{
  "d_model": 640,
  "n_head": 10,
  "n_kv_head": 10,
  "rope_fraction": 0.25,
  "bias": "none",
  "decay_fraction": 0.846
}
Each number is 128 + 24 x the weight over its row's rms, rounded and kept within 0 to 255. Layers, rows and columns count from 0. Numbers have three digits each. The size before them is the row's rms in percent of the matrix's.

# layer 4 attention output (transposed), 640x640, rms 0.069, rows 165-207, columns 192-255
113:102143104153125072148130120151108146133096131097146106159109114136135064078129127131107166159138129132133114174162115078127120128128145067183141131146152115145124131132149144131139134149092125
113:122086114140159108108134124112096140080137130096086174152164165130108171138140116128115152120101132106129121119171127140117157144098120074107142099095170117124135130130093141134182074132141133
108:148099135096134146145149111133150113150092171179120158144098155100122153145109116164125068143057107145136186120136112158121129111107123152109089110148113141160148121157148131118114132132133158
104:121113109161140131122172139167081160117163147126128140161115094158133130108131137122133120158154124111137154137118115114158118120093157127112120134127133113157097116115110138083159120130139095
108:086141111097120124135128186112114124138116121136091151140113084149138129156103125083132107141103140147168147124151115128090161137150135133168115124129116105109152121131129081129152114136137147
109:110145123129116135093112150113136118151154148120142109070105143099124110098153142157099094069160118111148140093132152124088131132097136107090123118147162116115170132140125122124116125107111147
082:138144114091120139150133166124141095135171135087120095126146119113085117108132098128126136183140108082123104176131124146149176141123141171116105144122152134105136083136139135117135116141123170
108:092169137134127116128109123073160109124105136175096148097111131092128153126110085122155137097111143132131142120178143152130127126104153098127122080106143142093103136113123177079142098117128135
100:127143108175159126137155159106146129166158114111122169135102126118118106112134138120113119089114161160150101105114138125121124091124106118109119120153145147088154137118127113140147095146149162
104:112118124089153156137107125149098153131171133112149113115093154152142141150124188116127116143128132150106061102121105095122120115127144155144080097136118124154092133088121102147139102131112128
111:114104108139092154137121115151115126133113128138125178138137116117116117106088107156132127132137134171124125111112092151108144117104123150133154113144128094114162152141156125115134175125111125
112:125132140171141140132168094152166160158139152156107124104114144101163145135124106125154092170110134051147115106143121101150129090121116132130120119153151114136109105118178103129117136132122105
099:140116109181094099159141123130144151110126080120120151149156122148134081139122128177122109117126116112086143125110121128095134111112141139147158137102125055143141188152144149157111116110135121
100:139128131125131139111134124130126085094114152133122095136179102127084133181178116108161152099148146166130143161103095165149090111118123162165107155166093127125108130127150187176123143143136088
108:153205099137142124127127127107092138102160147179140124130158152119137118098100131124155127173148104122137159104101114111143126125096087127143176151139132100130121140149136115079115132158154108
119:133167137139120139165089158175081103128087128137119098117077132160123118157158124121104123113131148170139131129157156124131090129115133137155105107150124091091133093131106137168088089102174095
114:105104147184137112153135144134158120122144175129124121100117087124126103115156136143088108156132106108104113076163124185128125098104107130064060153117125116111149120112140131105135123134150128
094:145092119097083130140119128134122137135113143151153115147153134143129171114154117152099157178123129128134135155127133097143107115140135142126126115110125086138125101167147126137107126106130153
106:163119179136149098097140164148135127144121133159143110132105142141138141105142116113130132127097140141136143133124134112106152124106136127118150142109122147157119142088116119152098122137138156
106:158121108112143134120101116120133144116138118168151086097117121128125085137150113075143121079162109145130149161114131160132136130141085127142143104120133116124133119128120105128156144117152154
107:118130091180084100107143120090084092077192125130172106145129150127103093164161137153092123145108093127105172127170147093131105148169124145107132119125120113130120118110106120155136104081144113
108:127133165154143123161128157135142181085119173136146129134171092106104159116106099158103128125127133100150150157137098150138117138131100126107171114133150112132133130161122141138110118099114123
116:107122078075177152092160148127112138074105145142132137115129113116098157155126147126121124106112169107159145125128164113109152067136152142130167100144117167123138196111107175155111100168104090
112:151133149122118093148163102141153122116129147116151100179103099155100139143153113131108106127115091138130145138144146105181106107093156146110085114099100142140146104138131151121123127118126134
054:111114136114159104118109147113125109085167106162101148136105125115114144124091158103150142140122065099166127057139130155143127119141124131139147097131130161159154100153112111136141124125129108
108:135140138141130108118123121143144098153126068158133139134134118134137170179105147176145133079143131130108137112160144106136123122107137084100137144161139125154106139134148093123135140063122123
112:147153089084139134119113141155110160126097107164145127119146148086129142110137134140103108121169141069160130128147097118132154133095118154111115165172128072082110144173115133124157105134112098
104:113092137126135123139084105145176120130064065093098152174144098139122139098097116148116157104100123146152125153108134068100124107133112163144137096133152129180124115171124159155067110121138093
106:161110152083122097133116160101118111117119146111153100131104124153127104124142132122117135107107145099116086167156091109156115140146128133113124086131091151103130112094130071158136117119068126
106:146140136157111120123114135112085120105153138127143157132133100157101120102127134122155104106149099125165103161158081148145144142097125135145136116152143151146154118118081148150113142110136093
098:109137124100172139113147117134150108119110127120115118123129185101122154148129117116142105106205152138102127120095116132119136111137108144147106141132138122116122125150131116139093148168096145
098:110136122095125133143126135144105131122119121130117071096148136089132093131113122142097160145126115144134103149160098112172083126113075120095088072098145170142128133103166150128114126118147095
103:121139117135145057133127103127072152128151143106135155118137078152119127147141160106108129105141111123127122078144134124098131132141155128143135146155144142109160126094119149157155130108113115
102:134142082160115167117186090126129132160109143119096163159121154078167103084122144148111180133137118119103161099134142092136123151129173132100147136107137114196134144115152138143103131104108130
110:142119136097113117114110141116135088152147147090182129132116113142156109181139141117128145154094159106110123100136164126141095144104155111109136102139120093138101150144116130159102096167103118
108:131122171170047137132121153158140159122170156127131129091136108124128115099119136151124151157130165139112098140132141159099174135144093139161099138143154096139068152143115138112083140121147140
110:108175120115142146134140114129135094165104137122134096133122106103120145172130112131162128138121092067124138178112084117120107151099159134133151128114148109166104115107136127109086113144130103
106:128079201124159096129113121101149168129125079136105097153140102151108099123123098126120145103122130090141087129140150127158158149143122131152180134143112144104091101103096183126144114096125148
105:136117140119112072116131136098108157111154086150123108123137152081118122147137106135156165091140100124092110115104130128141170118170095119128120126106142105160160084157109146123063118116159110
109:126154102121133120183102143131124094118143142122103158118120106182149112103119137098121120120150150151156102137160088136140105102081131099140133126073162093140092133120140093137130099108091140
101:133154145128067131083129115091099119153118150111123143094116125115167145160111125111152140172129127130129109117153168123132085106151150098105112125121138153157120093123107092117112127160133135
101:137105111117111130131147106111187157123163092111119143127112082135121107122171143122104139121125084149186136188099129131122154131135144140121154145171130103151156117164124132121113141145138170
106:136092140168106122118137117109131186153130083113138128122119115106167071147104104139126128193149122134095128102116140118112129112103159163124125138111126137142152113114097140142123103120136139
# layer 4 attention value, 640x640, rms 0.0811, rows 166-208, columns 192-255
096:164112146131100166114152076140137115181114127154090142134102135130121147164160130121156116157123137108159130121141131168131131114157154113106110144149119158098091143176165115115130148112127152
096:104132141119113188069087137143077152147119096134094113121120116122118129142122162115159134102122160090130138143107118148104138090136129089143125162125130143105171064106139141190134140113116135
095:125120149107114140157087138101136103111088103152116123143134143113157148136128071140136092110128103120123113118111132101133139175125128087114115143116125097099128138159141085152119109116125118
099:137092103134119141101145120144115130129131128114142132104135130167130119106121106146083151116123120132079131111100131176143136129121145082097131148155123150121125146095148131130133145099106160
100:119099145145150060107156157167145143110107151134113138118136107164120088131113158107106133130126173126182152160193162132136128149167166113140131122137122134117156149165111163096141145113091107
112:122126163162138077096168064080119153146140156173136118134152132138126146109106122119113111135154089124167131062084112086111123150131120126169167111136147155110111115134154135133152113118105126
098:137118144168123153114133115114117138148169120104094124129152132094132128137119181084144111162137132120129137169118133129112116083168095136085135143098126101123132114138120123163178135152164098
106:113118132112133144114114096151110136120138151123148101162133124160116138139122143113147140175148156162169128138146168132135147133090140097100117132159123103143148127166118134137129157128094155
093:180119101148147136099170110136137097127140116113125121128097147107133140129143092065145128154143120122151128115170136131175137134104149075148126161136138113158168132158189121099130136097144136
097:081152147113105125076091147129121157140134122107111161102124098139094119167103087105124154091093133100094109140135144144153148121155112121134151138095139124111080150131098143145122135137171156
098:128102124116137127094063145096109104115165111140121138130153125146121167148161102161125161144133134099219117163127109133123121167136127071113135144106137116124167142070081128115173130108121106
096:120107128139119138075086165153120165119100172108137122123110117143149127108102135087125098149105147161097113147119153107132115136122133162109098092152121152094153103140106144121146153122120157
110:134158146108146119080122126150112146148126116102140166123134128095134106115139115130124141120101139130076131101132114116118163133167128177138118120090151111084113102127086108115125116131147124
101:119121172104128158121144138127136139127123138134129136138116128116131128133136113103072119069134123125121113185146133083114134158137102176116150142174131207098149099117068119157086171117144174
103:141125105156134138109108161134137116126094173121153131105130102167154135145118113158155119166105117134143110142189103170106128110120141110101131134103132166095166122136107127084113140116128126
099:153131093099134117139139136108135129128096107144122114152127138156136148147143048092187157121150173155123127158107128108132115156118115111130153120144120172126109148090132108097133136135123158
106:098155121177101141103190127066131133110137115099133112114139118141115141132128174127121127091123116123122116106142165093115130112152110131136120113143158143174121148127112095103151080125137130
096:134139141144116145161149078152118135121107100113105103117100103103163105134129153169148151151181144102120100113190172154089118086155138131146108147101128135114106098148110128083125131155181133
097:117115174144125103155081098124132112138141131066139159128155140114134139121115162145137138149126111116123147111135149127141152136127159137119140120123156202115157097116144112150116086129099171
099:128132207134139167085122149128135091118150106148084097158112128123150144101095163196121107161120114099119107104100110114131122101135130117104100136115146143097160117154114128118099146108126119
097:098118103108163155142089114062123137125100122133137121124122146161120133125115119119125114137100128120179118141181126146147107114120128082130125121150122125115140127143059152124110147123144099
109:158160215153111164139116111154135130159113127102156130118126104168135108121122145127114140130138130171093120143180111126113125156161142136096133151121121061127162107143091108134083150142183098
103:124082131114108177064137122122105145119133131107100121098139150088167099159132193084159162096125120139159135187067131118167120093105134116143175117111123145086085129135074150122135117131132106
186:128085163123138155142099147137152097110104126115137149153120128120129129121126129100116114122111124151119111171106134177103144143143114136137092188079151127101153131107151106163127111129134132
096:099108076144144128140122127138113156120102160112105157141115128148143109135109098106138087151129129122108109112091152141132141097122100196147104116150142116119181132121109148124086120136096095
100:098117219103139119172099093117124132087110127128147128096139143184117119165133153119149130103087112103128118042135129109140151122129140130132143126144120166127133102137108137095117138142098089
095:165162140101124134114090190107117111121084147144107164114128129098119098130136146095104118113099133122116125086118164130106129127145129093171140156143155146121160133107116147101188129146163112
099:126140082150083162110132107142140113117139131115137135142132120111159126115117106161166080103163144168164115087176105156132127138085156164154148145126114123134121166137081161092116139124105125
095:107104140106143110121134132119153117143088147147136132143154114105128142106127100162116121197117167153082115148119134136116125122133142170115139133116095140133122151104133153102135124127115185
097:128110135106144124120097139103125130142178115113098133140129125169126143116121112103114104101143121110073162109084121132124128115117099103098116109146137121108150155111166143127124108146150126
101:142117150154160123074127137113127129132152144163098120103159123125130113111134147122131136169101139149119148110108124156106132130179120121124139143120140158084166101167170120138177130097090173
102:120118139105126150158110121148123129083099116150147153171133134078127105147119065083179112124137153085100121109134065137128135124146147135092110130107138085135107178110142125139118128129129152
092:083126179134116101135125077112126114097113128140179120147116102127128148107140096069118118138146141114160101120086112120114137122127133100128151135122151114107102144163134093138143156138134111
099:120194161139134081145147139162105121132130124131088134110154103145155078126113112180085113194161134131114093071099168095125142114086138157120109124103106129111156136104172126110080136099119142
094:090110117135106131131204115138115123147120140110133105119138122168108105130149113154134135151152129121149179139135140138125140133109128062121136111135135125164103108122135133147168116115115110
100:110136163129115116130107147106093128126107126147125138125129143122119117107120111119092129162189167157116133171128144089158128126159136130120103161123123133098101115144137108116178141148145151
097:112154088178129133127087187132113120153100105059168141125139143162123092143090089082078138145144147162107161105097118126144121125125125113130102170116157116131107142149178123111170142098156126
093:141104177126127121110072120173137140121092116088118152123119115164146140087128157117158110146111115085125133158130122137092154107120146140143084132137125093163117113065168116160170129127134140
102:088111144091139156112128162105164172140165149126128121117172124057106133128168145117089143154131144144115095125133151142161125143115113061103137127136144137107117155111076125166141147142159133
099:161135145111125135119188091121121144113134138139137127147066110118100179130129132151134111124152093123096105158147101124127129129114131141136108155129139101100078108127126130119125139092146126
093:100103157135112086109116158107113130146157119123103127114125122120148147138118161188098159085117121076103140138114087112152149109158123111115144149090117136142091153113140135143110103148126125
097:122152084125135128118136162124142139085071119115135128133103117149151123126111144070157150073099104114086108133152142114148119166156136127111102137154131111137123127060109131116135136140114127
093:087086165133124140146080133140121118110143142148128119130132172095134126112109114156128097156139125118086113194151139150102120114144157123132119125152145150128137054131123144137103128106139102
# layer 4 attention query, 640x640, rms 0.0771, rows 192-255, columns 192-255
131:138156159081126147107127130126133134093145145133113141093122080107142115144142130145110122161153148119113135123172142107165102128107142155140140117133124095149131117140110172114107108126090104
130:124123103129135123134123152112112105143136061084143113151106148142132182168124120098139096114133147106140106085113121096120144116127152100162113150131143131153138099139142113139153160118145131
099:161127131146129131166108127110146109076124181160156124132132123120134064112134135126158126173165106121130128170143087162144142146109117149145133091124102155137099143098093144119104129140118094
105:121079153111119138117148121136112131155137132161138135078143053093091102108106140144159154098124149164074153121111139135123107109123138132110119105127097154067137170108134164141099094131137136
078:115088110139123112096127129108124126156139129158129128107129096107113131106114127161127133139139102175113158124138086097170095115095105152162121081130072106081101174089140148132091095153171139
102:140103117121122124112121155141117164169188118138153128116123075092086130097104154142134123102140127113092158103135132102157125089112140139114138143147111146087161148080167148127091123123151148
085:115102145105119096096173134128134115145156177129169105126135157140140110159129101140120189178126120176169126141144146120163124065157157143156129131143123150116062156128126141107112112152128144
087:134150113127099128138118135109105113141123124152113174138108144153090159126110167075101107126131107135122103150117124172150099124141127165132145170165134166084124148120130152087115137133145110
110:141141151129133142107138161151102133118164095101138117123125117119143151138125122109150088082136142122114098118132117122099153131092103097144127146132155124139163103138139099148126149128170105
110:113119099160120069134140127146121124157124139123132134146080141219140109074097119114118180065125129131159140098095156139080117138141092151113141172162126167103085111143122134105151133120167142
112:121171136122128148142115150105155098102128121112125114151131168130157125156110155157118075154114094159152121107153115132112156103111158125149148162106177121168106089159093081136163156128153131
087:109141116154127102161113159118089069090067169122137113166138147173157091157123121158090115153125112130137111151171103146164114081145123156162108066135115115088062138130091103121139120128108099
104:129135123123146096126100114145139101105099147160104134140104173181173142132121105136113101143135114139174102130156110138124165156137111101116118115132154134152130083160118075108166152129120096
092:103096122137094098121114124111097099128080152144136112142143129091154127153118096160111112160151108206112115140157098087146085127181111146140094077169169135111068129156111129126145124153090125
101:158139114144147155158120121112134149129114116120153125163146118142092181077146154095153174110196142147151128125108128159125099138068102155101160121128132118152169158110143147128111124142161118
093:121149106097117145143140069094167158156127128078114119093112133141115121123115119111075127143143118154132145155174107118164138172087131147140147158113079099131116096116131137116148107119112128
092:177132126151127134119138116136137181109150151106164128126089145164135112091149139078136132126135097113116101127135102148168125104110087112112130135161144126157152137112107172102117108148122116
081:122107107191129137111135113113162119120121147196137147115144150121128168097140163111109111177111138159128141115120131144133109114100106128144132112148167143108113141147092150114124117149127155
089:107160089131136167127138100132127143131122129138135123121121107158110116182159111114139108139169097162113088178149146138103135096146168142128111093076131158133102130091106109147124128127089145
090:127150111125112153158131133157148151125132153133144112137105152115094112117134124124139124110135139122173104119123108083122182115125131169117133128104099101156127112139115146166119124106134128
084:103153148100097088157117162136121115104134148109160128139129142138143114122127179108143169123178109105144143086112158106139102167102110143108109161094117084137109128099127145130085144133116129
087:171116153110113103156130187171115149143123128154133137155128112142120108124127142152141172075161147155129140135150132146134147097060090103123140129152078134106091139136137175128172136119138114
086:153119146131110134137144096123139134116166139129140136088082131199157101132173150126062125101130164129176145118132110112106155164116122146131138125122124154116171094156112153090120116102146115
089:133113143098111172136139104133151137114126135119075129081133137103121138144157159116122148140127142149127129110133146112091131135135118101151132136156133120123131131102101107144156120141141128
089:129181129128113135123148124122134153100092140126126137128084088156122113144158122113152172080129124157133102125107147127133135174164115122135122136153162115095140110098123094093126125150106144
090:137081091124165153112107140118112134110116154133120125129170112122139104111123151099157120128092124141142128120144152109100120112099119142125137104105086098105152131151140134142128096134135170
090:101116115154139119130114153103095133186104154144131143137104120121119115144134130193148109124126124120129095113160106113159126140087167132164104146135141163140096139156042105139122134145135140
085:127124130141171170101147126136137116144191138121129155139118109083123084123136145125156108148114142073122150149138145154138109104085113127138137117139095112129105138110134097160140120126117128
086:131130129129117092132115193142105138139182166153124132123151101115137121115182125158137096087162159132146116120132125148124120139097098147092135136137061122130182140092126166128093132147161166
092:140140139114130145107135169107136131148191126171112142139136119144122089128094148119139095102115149135134089150121147125081150138177136111081111153120145110131105106143129139152111168138122121
089:107107111142122134136106101116125115117087128148113131102139111149124135149098111147114153095078128152156103132139110125144138073128162121176130120138143107106121166157113073138113112137150127
087:104139112146125121153112123119102128109114120112118117131139107132111146162128121126164108171113094103151107179148139115105133152120123114136118116091086094118135099121123111094098168133095102
091:133101132170104109093097095130175134134098113098113146119114131101133122096155123034131154146094153108120130112119137108136112089100108101107139163098141136158149064148094162118138127123122142
088:074130124124156123095126095094105106129147151124082137127157105111099139188089125147137176125102086159166094167128141172152137108108125151090119116149121084149149122127138123134133101194113116
084:086144106118118100128123164100123121151133107129152113100149150064148095129103137096141163123164158134149148138173098125104110134150121174120120076122114116133122117130117158133095139109108087
094:112116141129139153124142171125119126147160130125115139166164104077119138109115076182136105121079125065115151127110145144163116144158126102177116088162086104147190154099107160101125121148116135
086:144097122131166120129168141075153135096117129106169141080128134152106124093138137158156111187161124106125112103113096146149153077164153133120125144102138105155099160119134137131159168139148128
091:165118124140147120206125138148092130128094149116107118124124138115158080134148117149146145157111102170143136146141121094126127110121137168116119124133134131124105125100104139137139180116145090
097:066161090149146145136112155135144143150130114137105126130142149133113125135142167071097109162131142128164147096154121121099133105139160189140163110062107128134130133141110090110129150137117167
088:145131137122102156112135150141097113119128132135119117141111143097139092155137114109168123152125119098135133156119108124137098149115167140129166116113105150136114141101114107123097118138164072
087:159173119104128141110135101151158140119143103121102148101146109128085139125152097112152155127120133098131118146110103100076157139133112108131139111127148175147115119163128134107147118115153081
088:119156141114105142120091115115159104116161131111141126155164135117128096140120101115143082169157121118124143134162132104108121100155121134143116134079163135132123121125117102129142136142139141
087:190129114121154107075096151098060090120137153123115134124164174086130141146150167093117132115168138100117082148115085132133140130141107103120136121151133138168111124137155126106160114104112140
090:162130102148162133131147103129148129096102135114123155134111112179184134136121123187146090123168176109116094159156147122111154118126147125127106141111128121115122135131149103101151122147129149
089:151145146125135147147149133160150122131120102129137135112079100119124081100109057153102105123153166153128104163122141133149079107155169133127112136099135096135141134153154106149143055144114132
087:126118119137114126150149083143116115126134127119116132168095128155100156076094120110130117094152131170166103130094108141088149181147110150097142137127116134119182093133141138109101128154138171
090:143154135139119125137124080116112112132124137130120131137106134083098139115142118141121103127116123139129192100085150133081088126143121130123125101118123141121114122179117099141140146141156163
086:163138130140115154112113102138145084121097141132097106114118123131106144153151173061136126132099145095114107109146088112102086149154146099174108091152139120139101155169106080075130135109098135
089:076145161081139121098131080132147148139106142126127114169134135167132124127145124112127163093175154136129117171117128116140123134166131117115156129137125105144109080152119148125130126122117110
090:170084110100149137132097134145104100104107124073111137115079173110114149133096147079151149100151115154110160125131154125117135144192121138143123094129106137084147117120122179132117139112159141
091:105113120117124141110153127113139136114153108117163130136112131170163135116109138151157111180104094144168097112140119160112091094112135144127160128119151141119110154137122118117097142099106144
093:119176127120123161082123116090159106163105101111104138143117139101085157146120166113148159153106129177135165134178109159138133119145074129131104105152120129160123139133140141125123139160123120
092:106154148137108167097120130109139073145140159105081118116143088101158077147108119173109103095076150122094108128118120107181135124144126148115117079135126103127159137099135147131121132142142123
092:112126134150146126113113115147102179157151101121142147143104101094108084144146101139153163165147088148203136129133176125112134138070134146145137157174130135113160144166119146144121129135159102
090:152122146127103095101156109132127130095161110141121168121118132166111115114127146085137158117109148091137101137094093147142154116112128126101123133126125122150167089102146093111149125109149122
090:115135158124138128123105167172142155150148129122145132112124159102138117124120113145151133189106116103115179140151138126161148106117121119116097126111140118100173137148184123139107147130135150
091:141166151140128123166124149107138155158113095107123133118130154130117166142160160085144146167150112125116167168081119150113135125187097143161121120125118119119124134112168103123121145115151097
088:127106080074116137140139154143149108160125121128155165150139121158119139114125166140156128149121073090126114123106121151137128169132112182111132092143156127113166136120148135149139151082122089
081:108108137148131140134140126072085132105165132150105087102139173127101128161157150110099189134133106135149136116124129146104115134148114157142099141189117129113089144097131136133104119137129087
088:136094121140123133140147090126138140101109090122091101114087142152101119144142097098118114166138103176171107123155136116160093152157137113113106123146137117153118148135117137157103136115153103
082:126112090140121130104155138110178145116157087152089135157158149132137142179151125128147088130122144143124126116168132112154117096139131115125135162113175144137086167136122104117140157154138139
089:133106178102133191115139174152122151119122106137119145137130098136105129132168130126135083131148124102113140079103157151151155124116145123136122110146099106119138158098130123144110120145144125
092:161097065142123113143147121142149143134122127133120131122101154164124122108152165154127106151160147083129106125152101152128136155104095126119106119124161125150084126136094135098145097100112135
084:101117084107152127113123151142128152140147130141123106131105141092161136145136132145154135142109123099140132167120072128102104084117100169146136098175100151116108136115149170140133106097121123
# layer 4 attention key, 640x640, rms 0.0761, rows 192-255, columns 192-255
110:126130092182147126161106130144106121170128137146149107096161140129122092126111135164127109162119104130135145123133138113113114121137132154083110130079112136084127092129165136107113159146100154
106:104183136087131119117121155124152133109120115120128146177121142114160141144159132129121129060108130105131083113130113136118168137128122093120145129135166120149153132119118128142141125122128120
080:130158147133129096096144160125086181148110185162132152127159118101100098078119107146171106073093167105126123116116160091145138114092079154162148090137109157114117141118157176126112120147131142
108:133107125143101145112118136116092153159127125121118117107146113101085124123103147136148131112127134153133170147101131106170104122118124125180137113108125113106121138118115140109110116138145143
070:109112101091145092113124123122117077132157137142108096141159158106149133151092092140097130130102080143127144159117146109156119110141125150122108117107123153129090129160134132115136113114148143
117:121088108142107131117132115139084112185115135146113096104161107095121099134081122175144147181114136184124164132127140117168099131139147147123153095120078111089132126158134129107107125157131141
135:091085137125161102124125118121101117193086116131128125107139083093116121142093089137086131117143151167115135114102125082141114128115131111168140093116114108113140136132135125110133087132129122
100:106121109125117101105140107113132116113150137161136124129161109080157151141132115144167125177129144138114145132139114123153165120093129163095127150115131153131122149138088120148154138107116122
110:163108157132136128154143116135130139162121151120103143095119080075088090132165137145083123114131136130140127090130116123138112186128130119085139148136120139111122123102160124104114118130105115
101:126142120117121116128140126145135102119135085079133088165094177170150132159129118103104120106140116130134103166124108143120110138159161110128113145103150111131137141124096115148162147114127139
114:133148132083134115130096110123126106088124124097156136168119135147152170165167124120121150097135115116159104109161109178099166161170108124102114158134177142136122126149112129148148130128118106
080:134130115128133131137114127112170129128079186152139146118144157161192133123131102161107116066114095102106064087130121136107168158105124143130089120165140127126113131164094124085126112102090146
121:128149135133127118132110105123174118099131122138131135177090158143151159137143110107140119117118085111157100106136136160085147140145135114124120159124187123149117113152103137161158153102105122
090:151134139120100137117134072123149104103129103124098100185129150164155147155129098131087142134144110144126119153151128162094161150132155097109120129104115102155151151152087110136134113138116133
097:176090126155120128122139126144143107131140162168102161143134121167086089098145095144145141118105070125162139127144127131109147119142130105126089157132181170117112106104122127112112123085148146
108:083128134105104153127147193117144093103141107116119130134120125113140122117159133043163166135124140074167096095093144137113124088141156131129109147073169135161159098091158117115130126117158122
101:176132119118121121112122147131153171132150124140097139070155137132112121173114144162069078157162105132139130103098165137122132119085125117119084138127116133106149123106134142126131140129131132
093:134144095137144139089143151088123128121108125083117113145154112119133158133153142120172097124158070089101117130149120091107130120100129152128137155113163158149142137112115164132091144112147139
095:141145189124132120124136128115109154151089120148090142134122147123130139080097196183144088114127092115138096126127121124180143113172073154151134111147162132114145102155110115118109136138168121
099:142173143128088163136143117150103141120149135153113118091129152130153148154105118190137168123163117120117134131153190165100096126147107167164102130181152107108111113157116134075143096116154116
093:091143149163100139132138134144127164114131126160130121121146165091132099097159122139136121174128098153134119100109122145101175135114140158130134152125145147130169096135119126154135113113107102
098:184084108148121126145116123152158147133125110157127115110080101130124117095124160096138138122177151118143090088125142159127121173139099107102135162170155118109145115136125134131089154113114125
091:081122099106123146146135165146152146177130180118114127160136125124134191100105127131135110139124094137136105132053143125113146094138165147102143152124108104094102128149134141160114104133105116
096:140113142116149120130123136116122133167111166106116131141120122137097087110153138115099104145135134121163113145135131106106110144108146171135092162130095161113138143137124153167157120098111159
095:165102106109150098146140138170113098118073134136087130117140125181133160101172086119116115121113174139127165079123108106125118068143130127093135127163113124147134146117147093123111164097094133
097:123162111094122120134129130115124113139124099097139147115107130127126118125161136103154127177158104185145156174171118128102131139134153115103098119123094159162104139160128152139130135140094105
100:105119125113136134122154134096083110129118134146124148158177091144147087154187158122092135128076098128165130102158114087111146166182070107148124092104090151118195128149142148114106093101133143
093:149137169136093140122136161158152132135109132123134167115147130124151172170190156067149080136107114158146083169161117107108124104155114118114128141123132121133143134139114145151139147137116126
092:136129141120104108136157156115123132114093114134142126063101162175127123125119164126110101180164103190151108147123116136115128149067126144114110123160114127131143162139120132149136147117112135
095:110154112149111107131120090133138157168151138095141130117147152118183172144133157061128116142106150098133139172120083077103107135127150163114145138097150144143087162158148136109133141098160138
097:173107168096209139097115143121087159155111137105120113139132124107121080092174160081164165140146107057104132143147086150128159124151128140152113101128137155127122125119135149121101124156166155
099:087128122139118090124122173160131089118104143170160110109074127141144092130129110139124123091108139134147109097138100160122088122140113164170132081126117131110117161184171149121181153138119119
099:160112083137131153132151093086129134133149116122150120154140149133103122096098139169139111116117139155117117075128165129131133148081140163121153173113125103150116121120126114135096162130169127
095:140154099136179085120130171147155146135142094140131139134109089125147112159092127128129154129116143157105112078111091098132122159143173058202109140125162119136148148139142101113124192085159148
093:096087131113122094120117117120131138153125087147140145138107090112101130144087118143136156157117127120117135126126131097164116118130143126145117114140153151139132143144120061102131091111156166
095:143109133113174126129126144131166105142097158136131121102157109138124090142109134139134145159125149167110152128177121123168131126084124090136146113136130141096144196128100132170149136137152121
096:134138086110133095185142131133122119105128108127144143126184102151177156149143121098129132108144100137147129138094135114133091118134115139113127148173164179112135156127126115142130190101073141
107:135135123112147090098150120141095073163116146128141138117168104112151152149091163118109220147102129175108130145130108109080144109078140113145125107167149104133141148152121093145125085146115132
095:147147173133149155117103117113157094116132157086115133170134134141146099126153135161141134175056069109142107140131124144112169077145150129123134151137144150147126105140131133153113142160172102
099:096104109168125148160134163152185128147146161099154121109115142133108107112111142150117151110108064131128129113120160143102132106083138143122137162067131127141154119170116115119116139135134135
103:148137120150115146151095145122119128131098135156116127121131150157123096151104112154117110089137080111134104135120156167136141095145137188131161126128105092143170135136119128101126122117158116
094:144117128115136081145108110119126083096082125125138115113114146145152126139118090113133134147127162178141138133153130099172104135122084131102133126161135138145151111138155127102182174139113131
095:091148170157163142139115117123121129124101119135105131155080092138090130156145116110155066127098105094144128149138123181163117122161111154108138110144143117129125133108138132128137149131130093
106:093059129114139149160110092114118132112101126123152122117159138102147050170093112109136144146093123145124156104113107088138086143141094115119115065181167145114115146154137156142122170111094114
093:128141106146149120120131106131115126149128071103127115109136127129133123143098131115119104117061137174113107109119130151141120118112129121089159113156111118119146149140117126149151129157103093
089:137147128141117108106120129135085108120135146119156154163114147134126118150117116135121110122152120108125129123114152129128105082132172128108121128138122121139126128109130125101118143129140144
094:151125109151083149090158181128163143140120105114134120129118120179105174135135185168156098085157175082130120170138130142129146112113096147156143114140127117156157113110166137076137108124109122
092:080105108132163133096138130124132121089164138111130121082141086148117137104125069147123120142093139135138131122141117136174153095100109147128131086134136109130125066121168142173157117130145157
102:139127121147165090143165104107100111151092120127124119128128116119122122077138118104111159124096133133138171119130162158132148148100111087180103130086124108147115093124145119088149119130146149
096:102142171134137098153121141126112133113179139125112135109123102151151160112109115140078139123142085154140133143129116142120067119099158170119130129169121133096110154131199125159125141119101141
100:145163157131105142178112147160184175123135161079136160119144130097154101136126131097121116150150093142126111103113136154080164135121137126120139135098125164143118140123156170145109130181096136
101:116110099120142092108092101155101206155179133112141152156141090092095160108121083079167167167159064116105169105101094087103149130062124153114111112120131134128102106128105099159091157136125122
100:159154154112132104113141148132124137123136161104131142137149149130140165136157139061086104161088136129167111130135113129117098100114185156126137139163139135130088141105178134155147134134116130
102:126165147130093124115133131146150149099116083152127148090113148133063109119172161143125132115124123146093091143123135135122148128118181133138126165151126122153123127134101129089099136082120135
106:115111117112121124142127108085140176096196168149088115121099121120136139134149127131098109126119093118115129147141128136113138103123105126079139120073174089135157100128115136142114118095124115
094:129137156137089121186118186133155142124116125176109131120158097156093163111108126135134171170155160152115139128114121138127117108145116152123121141160144153119113145115167073124121181123107125
097:146144127144107113127112101109129135099125105145144137111146124155076124125170158129105101102135126104132160123145136136068114132130170095099155060117119141143116100139074126111107160137135105
101:099143150124173112100095139170174141154127140118139120143144111142135117079136135082137118142155136071121097114132150156096152131112150145124098163114128115118143134132148156110112165081125141
091:094104152134153114140135106126083122137102120127138144123134103135089154062120092157116068156119150052092115103100142102144119153106140120104159119097134123131120120141120089119137119078144127
094:153134172102137123082127116113084152103147138152131168112127134100152103122119119087117159184152097104094147140091155135138130081111121162105125141110093135113142098136183122140153137112117136
095:100083157153127128164117112104124145138125188146104128176125112149155103140138122171130083164107115117139103109120144098144101085119117136133161115089162178176169122088153154107143123131122116
092:129136156131135113171122119115108158089105139189163119151135165104085106106126144135138121135108099112151170127133094121117176197087150110129134151134130086128122135132095119141154141120109141
098:095127146106122136153121121133162133113126089132136154149155114108144096135094124105162117147185104114116127146133153132104088109126102144114136166119135131126179117116159158112072128152165119
091:130139139106152132118126168117113077131119107110145125090113114160114180122122151181125104162125163126138155170138185097131137109135109086146154109111126126165165115128108096163135116128139130